Weights of a small transformer language model: 12 heads of 64, RMSNorm before each block.
Each number is 200 + 40 x the weight over its row's rms, rounded and kept within 0 to 999. Layers, rows and columns count from 0. The size before them is the row's rms in percent of the matrix's.

# up: layer 5 MLP up, 3072x768, rms 0.0352, rows 40-56, columns 480-575
# down: layer 5 MLP down (transposed), 3072x768, rms 0.0325, rows 40-55, columns 480-575
up40,099,126,167,180,197,202,232,144,182,180,273,193,214,172,174,173,220,200,262,161,307,258,273,144,173,161,250,175,270,225,190,147,123,269,212,171,206,170,199,213,186,141,173,212,178,204,139,202,160,275,156,174,224,209,162,162,219,198,213,207,144,195,142,222,149,179,204,166,157,171,130,249,165,238,162,152,177,183,269,236,255,232,133,209,187,167,224,158,238,186,197,200,207,224,202,210,163
down40,102,215,149,171,159,192,202,234,226,189,165,277,215,263,189,114,194,201,179,124,139,224,183,233,228,194,247,184,226,220,183,252,221,182,134,188,195,244,228,199,239,248,230,103,216,250,202,159,169,250,146,178,242,253,121,221,235,159,187,133,225,205,217,150,190,191,220,238,190,242,235,210,135,201,241,216,152,219,162,149,115,132,212,208,266,179,172,246,189,151,198,258,206,237,238,243,184
up41,100,176,143,152,149,196,215,192,160,139,255,158,170,197,222,172,271,132,191,157,220,263,261,147,103,222,224,265,169,203,221,145,236,217,120,256,306,228,179,135,215,183,120,173,115,206,177,253,167,180,238,229,198,221,170,191,187,193,146,141,262,247,172,153,213,227,211,188,211,190,180,174,262,189,228,215,167,242,196,221,179,231,223,194,222,151,290,165,220,137,229,154,164,208,190,278,178
down41,102,204,209,202,203,216,257,223,226,275,238,152,213,185,237,168,181,208,249,238,180,146,148,201,244,204,177,163,272,193,222,216,147,215,163,135,192,229,212,229,112,227,256,215,192,173,151,201,149,207,232,204,222,105,199,235,175,191,238,135,162,249,286,246,212,180,154,253,194,194,206,217,234,187,192,183,248,250,201,170,211,285,206,239,208,234,98,222,165,145,162,227,171,184,237,239,153
up42,097,146,198,159,245,256,214,264,269,190,187,229,215,222,180,210,270,157,245,238,193,236,199,140,184,226,231,214,194,214,193,183,193,180,124,318,177,238,232,191,201,164,230,206,240,151,266,217,218,249,211,223,192,226,258,227,132,240,191,171,224,217,163,239,225,243,188,207,260,201,192,206,222,260,197,185,98,211,210,221,230,226,180,234,153,139,174,165,190,221,229,188,226,232,184,236,231
down42,095,245,207,237,190,257,148,126,225,136,172,110,202,207,291,193,148,200,157,172,238,181,145,224,204,214,207,201,223,151,261,168,160,245,187,133,214,186,266,212,242,203,201,236,221,235,231,268,168,187,154,152,205,263,218,172,199,182,177,100,108,282,229,143,249,152,183,263,224,187,190,158,265,156,215,151,194,211,255,176,216,179,212,236,251,218,160,200,279,198,242,187,129,133,190,145,211
up43,098,185,93,159,141,249,209,245,249,187,149,152,195,155,214,228,197,209,198,185,216,223,197,187,234,122,120,213,181,104,215,116,166,182,171,191,236,311,248,193,225,252,228,143,196,196,216,252,157,178,228,157,193,177,208,177,240,155,253,254,242,176,197,227,230,224,139,155,239,207,191,217,145,181,198,228,223,147,194,274,226,189,224,201,194,165,203,208,237,257,184,186,105,181,162,159,271
down43,096,173,234,174,241,174,200,191,177,173,208,201,194,149,219,151,225,227,213,132,174,205,160,179,143,223,183,248,222,251,233,180,287,199,171,140,181,217,204,176,146,169,272,212,145,221,214,188,168,185,140,172,242,299,166,187,229,185,247,167,271,204,208,167,218,216,212,215,198,303,217,166,249,241,228,193,210,292,275,256,208,231,243,244,166,281,175,219,230,177,214,205,190,215,213,264,206
up44,098,171,115,193,198,106,224,263,171,250,189,164,174,248,188,259,267,220,226,217,222,191,235,184,202,157,177,158,230,247,143,203,94,213,240,169,141,235,251,226,116,203,172,131,219,201,200,165,212,235,279,104,232,218,164,173,149,225,205,190,195,191,198,238,163,141,230,203,292,184,165,253,187,267,206,180,224,204,238,192,139,214,266,167,144,129,252,201,200,252,111,203,221,188,249,195,131
down44,098,204,198,223,212,200,220,215,234,156,150,187,181,183,202,203,134,207,243,208,210,273,158,215,225,222,207,214,189,248,216,192,246,185,227,160,144,172,217,247,186,232,304,213,217,167,250,231,178,215,164,247,244,201,248,180,201,211,177,263,167,143,252,146,216,254,223,227,113,183,264,191,238,166,234,130,185,154,231,236,284,247,191,225,202,245,178,209,146,162,229,136,179,205,192,266,235
up45,100,198,210,114,166,220,120,173,192,259,195,187,202,183,163,183,220,177,244,163,225,232,252,157,224,173,241,198,196,276,225,209,172,249,202,161,225,171,151,220,159,230,250,214,226,214,141,228,184,188,195,246,177,170,230,176,285,169,270,235,174,210,232,163,195,122,251,185,158,252,252,217,183,289,181,161,129,304,161,203,243,252,223,198,192,211,286,208,171,148,228,197,203,216,190,224,212
down45,096,197,169,208,194,252,111,197,203,116,260,210,221,189,294,231,272,245,195,185,132,150,236,227,185,154,180,205,236,169,219,151,185,214,178,207,223,201,222,263,257,154,148,186,214,233,178,186,116,161,256,131,209,149,250,230,224,205,278,225,231,196,174,258,256,161,188,227,185,208,211,182,233,169,182,200,237,164,167,188,263,160,180,178,110,195,191,275,239,242,191,262,180,179,192,201,196
up46,100,228,199,210,134,101,160,212,268,148,224,177,203,216,175,144,160,172,201,197,202,209,224,174,152,180,140,334,228,166,242,192,148,189,183,160,62,166,203,198,193,166,192,105,250,219,217,222,212,303,264,115,267,176,183,200,215,195,144,177,155,179,177,136,192,199,276,186,152,214,187,222,172,215,207,233,219,248,174,199,207,235,198,189,179,196,247,256,119,207,273,164,196,182,241,150,220
down46,100,191,183,148,196,233,234,187,265,287,215,201,188,174,211,195,203,247,214,271,187,304,237,176,221,258,197,85,208,219,181,182,207,198,178,229,262,196,234,236,219,228,163,186,156,217,186,139,215,178,136,213,199,157,222,223,196,229,202,230,173,194,223,217,253,184,120,208,201,222,174,221,205,219,204,269,148,176,233,293,246,112,254,206,218,174,210,171,240,151,221,183,296,161,124,230,199
up47,094,199,183,196,122,204,170,211,195,151,128,228,257,169,233,273,186,257,173,119,162,211,250,230,171,178,284,192,220,164,213,175,205,240,198,216,179,187,145,204,238,213,240,101,184,189,267,212,219,218,172,206,196,202,235,225,164,170,205,198,127,171,204,210,216,188,214,192,186,206,138,261,239,240,242,199,192,198,180,249,150,200,228,252,247,132,252,115,210,188,251,208,202,152,185,267,253
down47,088,162,218,152,134,219,226,207,219,241,192,104,183,238,245,214,171,203,199,214,224,181,106,142,207,188,139,269,197,160,186,189,283,178,186,204,212,232,194,204,149,195,185,202,246,220,185,169,142,170,221,138,210,179,246,195,241,176,226,213,165,252,264,141,176,221,221,132,148,219,212,243,138,133,196,182,228,153,286,168,175,207,190,129,186,193,189,222,213,240,164,128,153,153,213,169,188
up48,098,230,149,200,127,190,134,202,191,155,133,266,178,204,183,159,162,162,268,197,182,209,171,235,201,226,153,230,258,203,239,135,234,208,245,223,258,128,219,206,149,157,225,211,205,165,192,195,258,244,171,147,236,185,293,212,171,155,183,220,252,170,231,201,215,226,139,104,183,188,207,367,224,169,193,202,209,168,178,241,218,223,172,145,243,229,203,334,173,196,167,123,172,159,233,176,240
down48,097,185,75,170,237,194,266,225,209,230,157,178,187,211,151,168,232,223,194,159,235,251,242,190,233,242,207,191,224,246,187,266,170,106,200,183,174,276,265,259,165,124,119,168,212,207,218,166,170,178,257,236,153,191,189,175,252,240,257,249,253,262,160,190,157,158,194,297,216,150,193,80,198,216,210,201,165,255,262,202,231,208,257,168,215,206,191,117,159,165,201,265,215,258,152,244,127
up49,102,189,184,138,188,138,225,196,202,146,248,185,212,222,208,133,190,203,199,147,210,278,231,174,128,288,229,237,242,211,168,101,201,274,233,119,225,258,198,150,133,201,191,225,210,166,188,217,239,197,158,222,219,184,249,219,186,163,235,165,128,234,257,155,164,178,142,108,229,140,139,276,245,135,186,168,221,200,220,171,220,189,219,291,174,187,180,154,171,160,229,185,178,178,166,161,185
down49,102,151,172,236,175,184,228,155,132,258,226,192,224,213,157,243,155,203,221,177,256,188,243,218,225,211,158,145,207,210,164,164,190,196,174,214,148,184,162,238,219,146,150,178,212,134,191,189,159,234,232,154,203,148,175,160,235,281,214,253,211,238,178,231,177,223,236,284,175,126,253,159,192,188,203,245,214,240,155,160,232,175,166,199,176,130,180,276,264,178,229,158,175,274,238,234,224
up50,101,159,209,211,193,152,253,171,235,197,137,231,152,222,195,221,251,213,191,189,252,272,126,177,180,244,208,237,202,216,221,252,148,208,211,244,154,227,259,198,256,241,188,212,218,294,182,250,277,235,194,218,116,163,206,252,203,173,164,215,156,169,206,258,214,265,190,202,213,211,127,217,237,181,261,171,226,209,247,292,220,245,191,253,198,214,200,138,208,232,233,192,164,189,214,205,220
down50,101,201,238,192,198,162,188,193,154,177,192,189,209,181,228,127,191,196,290,288,190,155,200,201,239,205,188,253,224,182,180,209,254,151,175,176,198,227,206,189,226,150,183,155,139,163,232,328,239,194,156,240,227,143,215,124,215,167,207,192,242,214,179,192,224,187,178,175,240,227,266,238,155,226,178,211,184,202,248,199,163,190,230,172,93,239,162,154,244,253,130,193,155,143,244,169,143
up51,100,145,212,206,224,259,266,163,302,143,213,214,179,210,194,190,212,218,210,212,224,156,141,232,151,180,186,218,215,137,189,115,218,178,199,171,177,233,157,105,109,149,252,169,197,165,243,218,194,172,251,150,178,193,208,212,145,305,168,174,163,205,224,264,209,216,209,124,180,173,198,190,336,170,226,264,180,157,155,217,213,228,220,135,233,172,166,197,140,212,226,195,243,174,194,207,189
down51,100,193,254,179,191,152,190,202,156,208,178,184,148,237,223,200,207,167,228,157,194,224,103,203,166,267,166,252,232,222,177,249,153,266,125,155,265,226,151,194,263,227,244,154,211,134,168,253,237,240,219,280,164,185,271,122,185,169,205,224,137,189,258,85,175,240,199,199,221,99,228,192,137,167,130,204,223,207,206,227,158,250,125,232,237,259,216,160,225,161,214,252,211,202,166,270,224
up52,095,259,154,184,198,186,227,207,241,255,190,212,167,174,251,192,205,136,230,151,271,166,138,171,127,159,285,220,209,171,194,118,211,190,229,217,229,277,131,191,241,218,159,156,159,203,204,154,280,149,325,255,235,175,197,206,185,183,255,198,157,171,113,256,265,132,108,216,224,202,252,220,240,157,229,189,215,204,197,206,137,182,160,188,152,263,138,217,127,218,194,232,223,283,193,217,235
down52,089,213,220,138,188,256,180,250,204,128,231,238,189,232,114,236,146,259,201,201,183,158,199,202,217,249,173,281,176,204,251,231,204,168,198,205,231,170,307,206,177,199,275,205,198,188,159,207,137,240,194,96,195,221,296,189,170,193,229,176,178,193,199,221,167,194,218,189,198,168,141,172,211,150,257,282,252,156,205,230,277,215,209,163,176,174,224,225,275,167,197,203,217,185,190,142,262
up53,106,224,158,193,155,214,243,138,181,204,224,204,195,217,167,230,274,172,244,200,218,255,248,133,206,204,140,255,192,201,182,186,133,209,242,228,195,206,206,190,202,175,215,193,223,241,217,207,239,251,206,166,138,211,184,248,196,196,219,190,206,160,165,147,277,170,226,213,223,170,169,145,181,276,226,202,253,227,226,211,280,237,147,211,180,194,159,246,176,223,256,154,141,205,252,203,236
down53,111,220,198,203,249,150,143,162,322,214,231,152,249,178,227,176,158,242,188,173,187,156,261,207,184,228,165,196,176,300,152,186,221,219,181,167,178,218,171,163,201,307,270,217,146,276,238,174,285,205,169,171,244,176,251,210,148,107,177,183,188,182,257,288,191,226,267,232,193,202,220,216,161,267,220,209,164,234,200,187,287,240,205,245,193,206,199,212,178,191,192,157,166,160,120,185,168
up54,098,237,170,270,170,205,216,176,203,229,216,231,137,209,160,171,227,152,182,109,241,217,163,177,309,238,167,172,161,268,166,265,172,264,203,117,245,217,200,225,205,144,236,43,197,218,191,297,185,181,185,257,99,169,222,194,179,110,150,201,249,261,222,141,229,219,253,190,168,196,195,197,178,228,270,210,159,206,200,163,203,204,134,200,160,179,257,189,200,205,243,171,156,284,208,240,288
down54,095,257,178,225,233,235,226,199,219,221,219,209,210,219,258,226,259,158,208,275,241,141,144,171,126,115,234,179,211,181,191,198,180,173,154,264,223,209,242,165,182,182,206,243,232,234,233,105,224,148,317,224,317,187,214,213,229,249,213,216,172,212,161,217,225,204,214,193,178,306,118,117,121,185,207,212,149,158,145,246,193,193,233,98,208,234,199,153,208,197,172,219,219,150,163,191,139
up55,097,191,163,195,280,267,203,161,282,168,130,242,211,209,262,183,190,262,228,139,183,228,247,182,165,258,263,232,177,134,282,231,207,189,153,181,217,300,199,191,202,198,189,176,254,219,199,202,231,196,221,232,130,183,254,189,183,209,207,232,293,178,206,230,182,205,271,111,254,185,245,196,229,200,230,234,253,253,197,202,281,227,263,235,233,243,210,227,204,210,235,86,218,216,241,226,203
down55,100,179,185,259,220,260,246,163,167,249,182,230,224,133,213,223,192,195,249,209,189,217,157,226,202,142,180,132,270,171,186,215,181,257,213,203,145,220,143,186,299,218,207,287,241,209,243,258,218,232,250,179,178,129,154,311,234,213,169,149,122,226,187,176,174,151,202,205,181,207,142,201,222,143,215,152,211,184,166,231,223,229,206,162,145,106,169,183,121,226,173,126,205,168,226,157,229
up56,104,185,202,162,191,208,182,151,212,184,167,201,186,187,211,137,118,197,265,148,227,258,185,136,133,228,186,205,195,261,146,255,143,160,254,194,217,209,171,161,253,165,213,214,159,217,213,190,209,174,174,107,160,187,172,183,267,238,195,215,170,181,170,183,172,151,158,173,143,192,236,210,190,171,243,245,169,254,136,329,204,97,214,219,160,223,176,287,161,252,166,186,253,195,221,188,169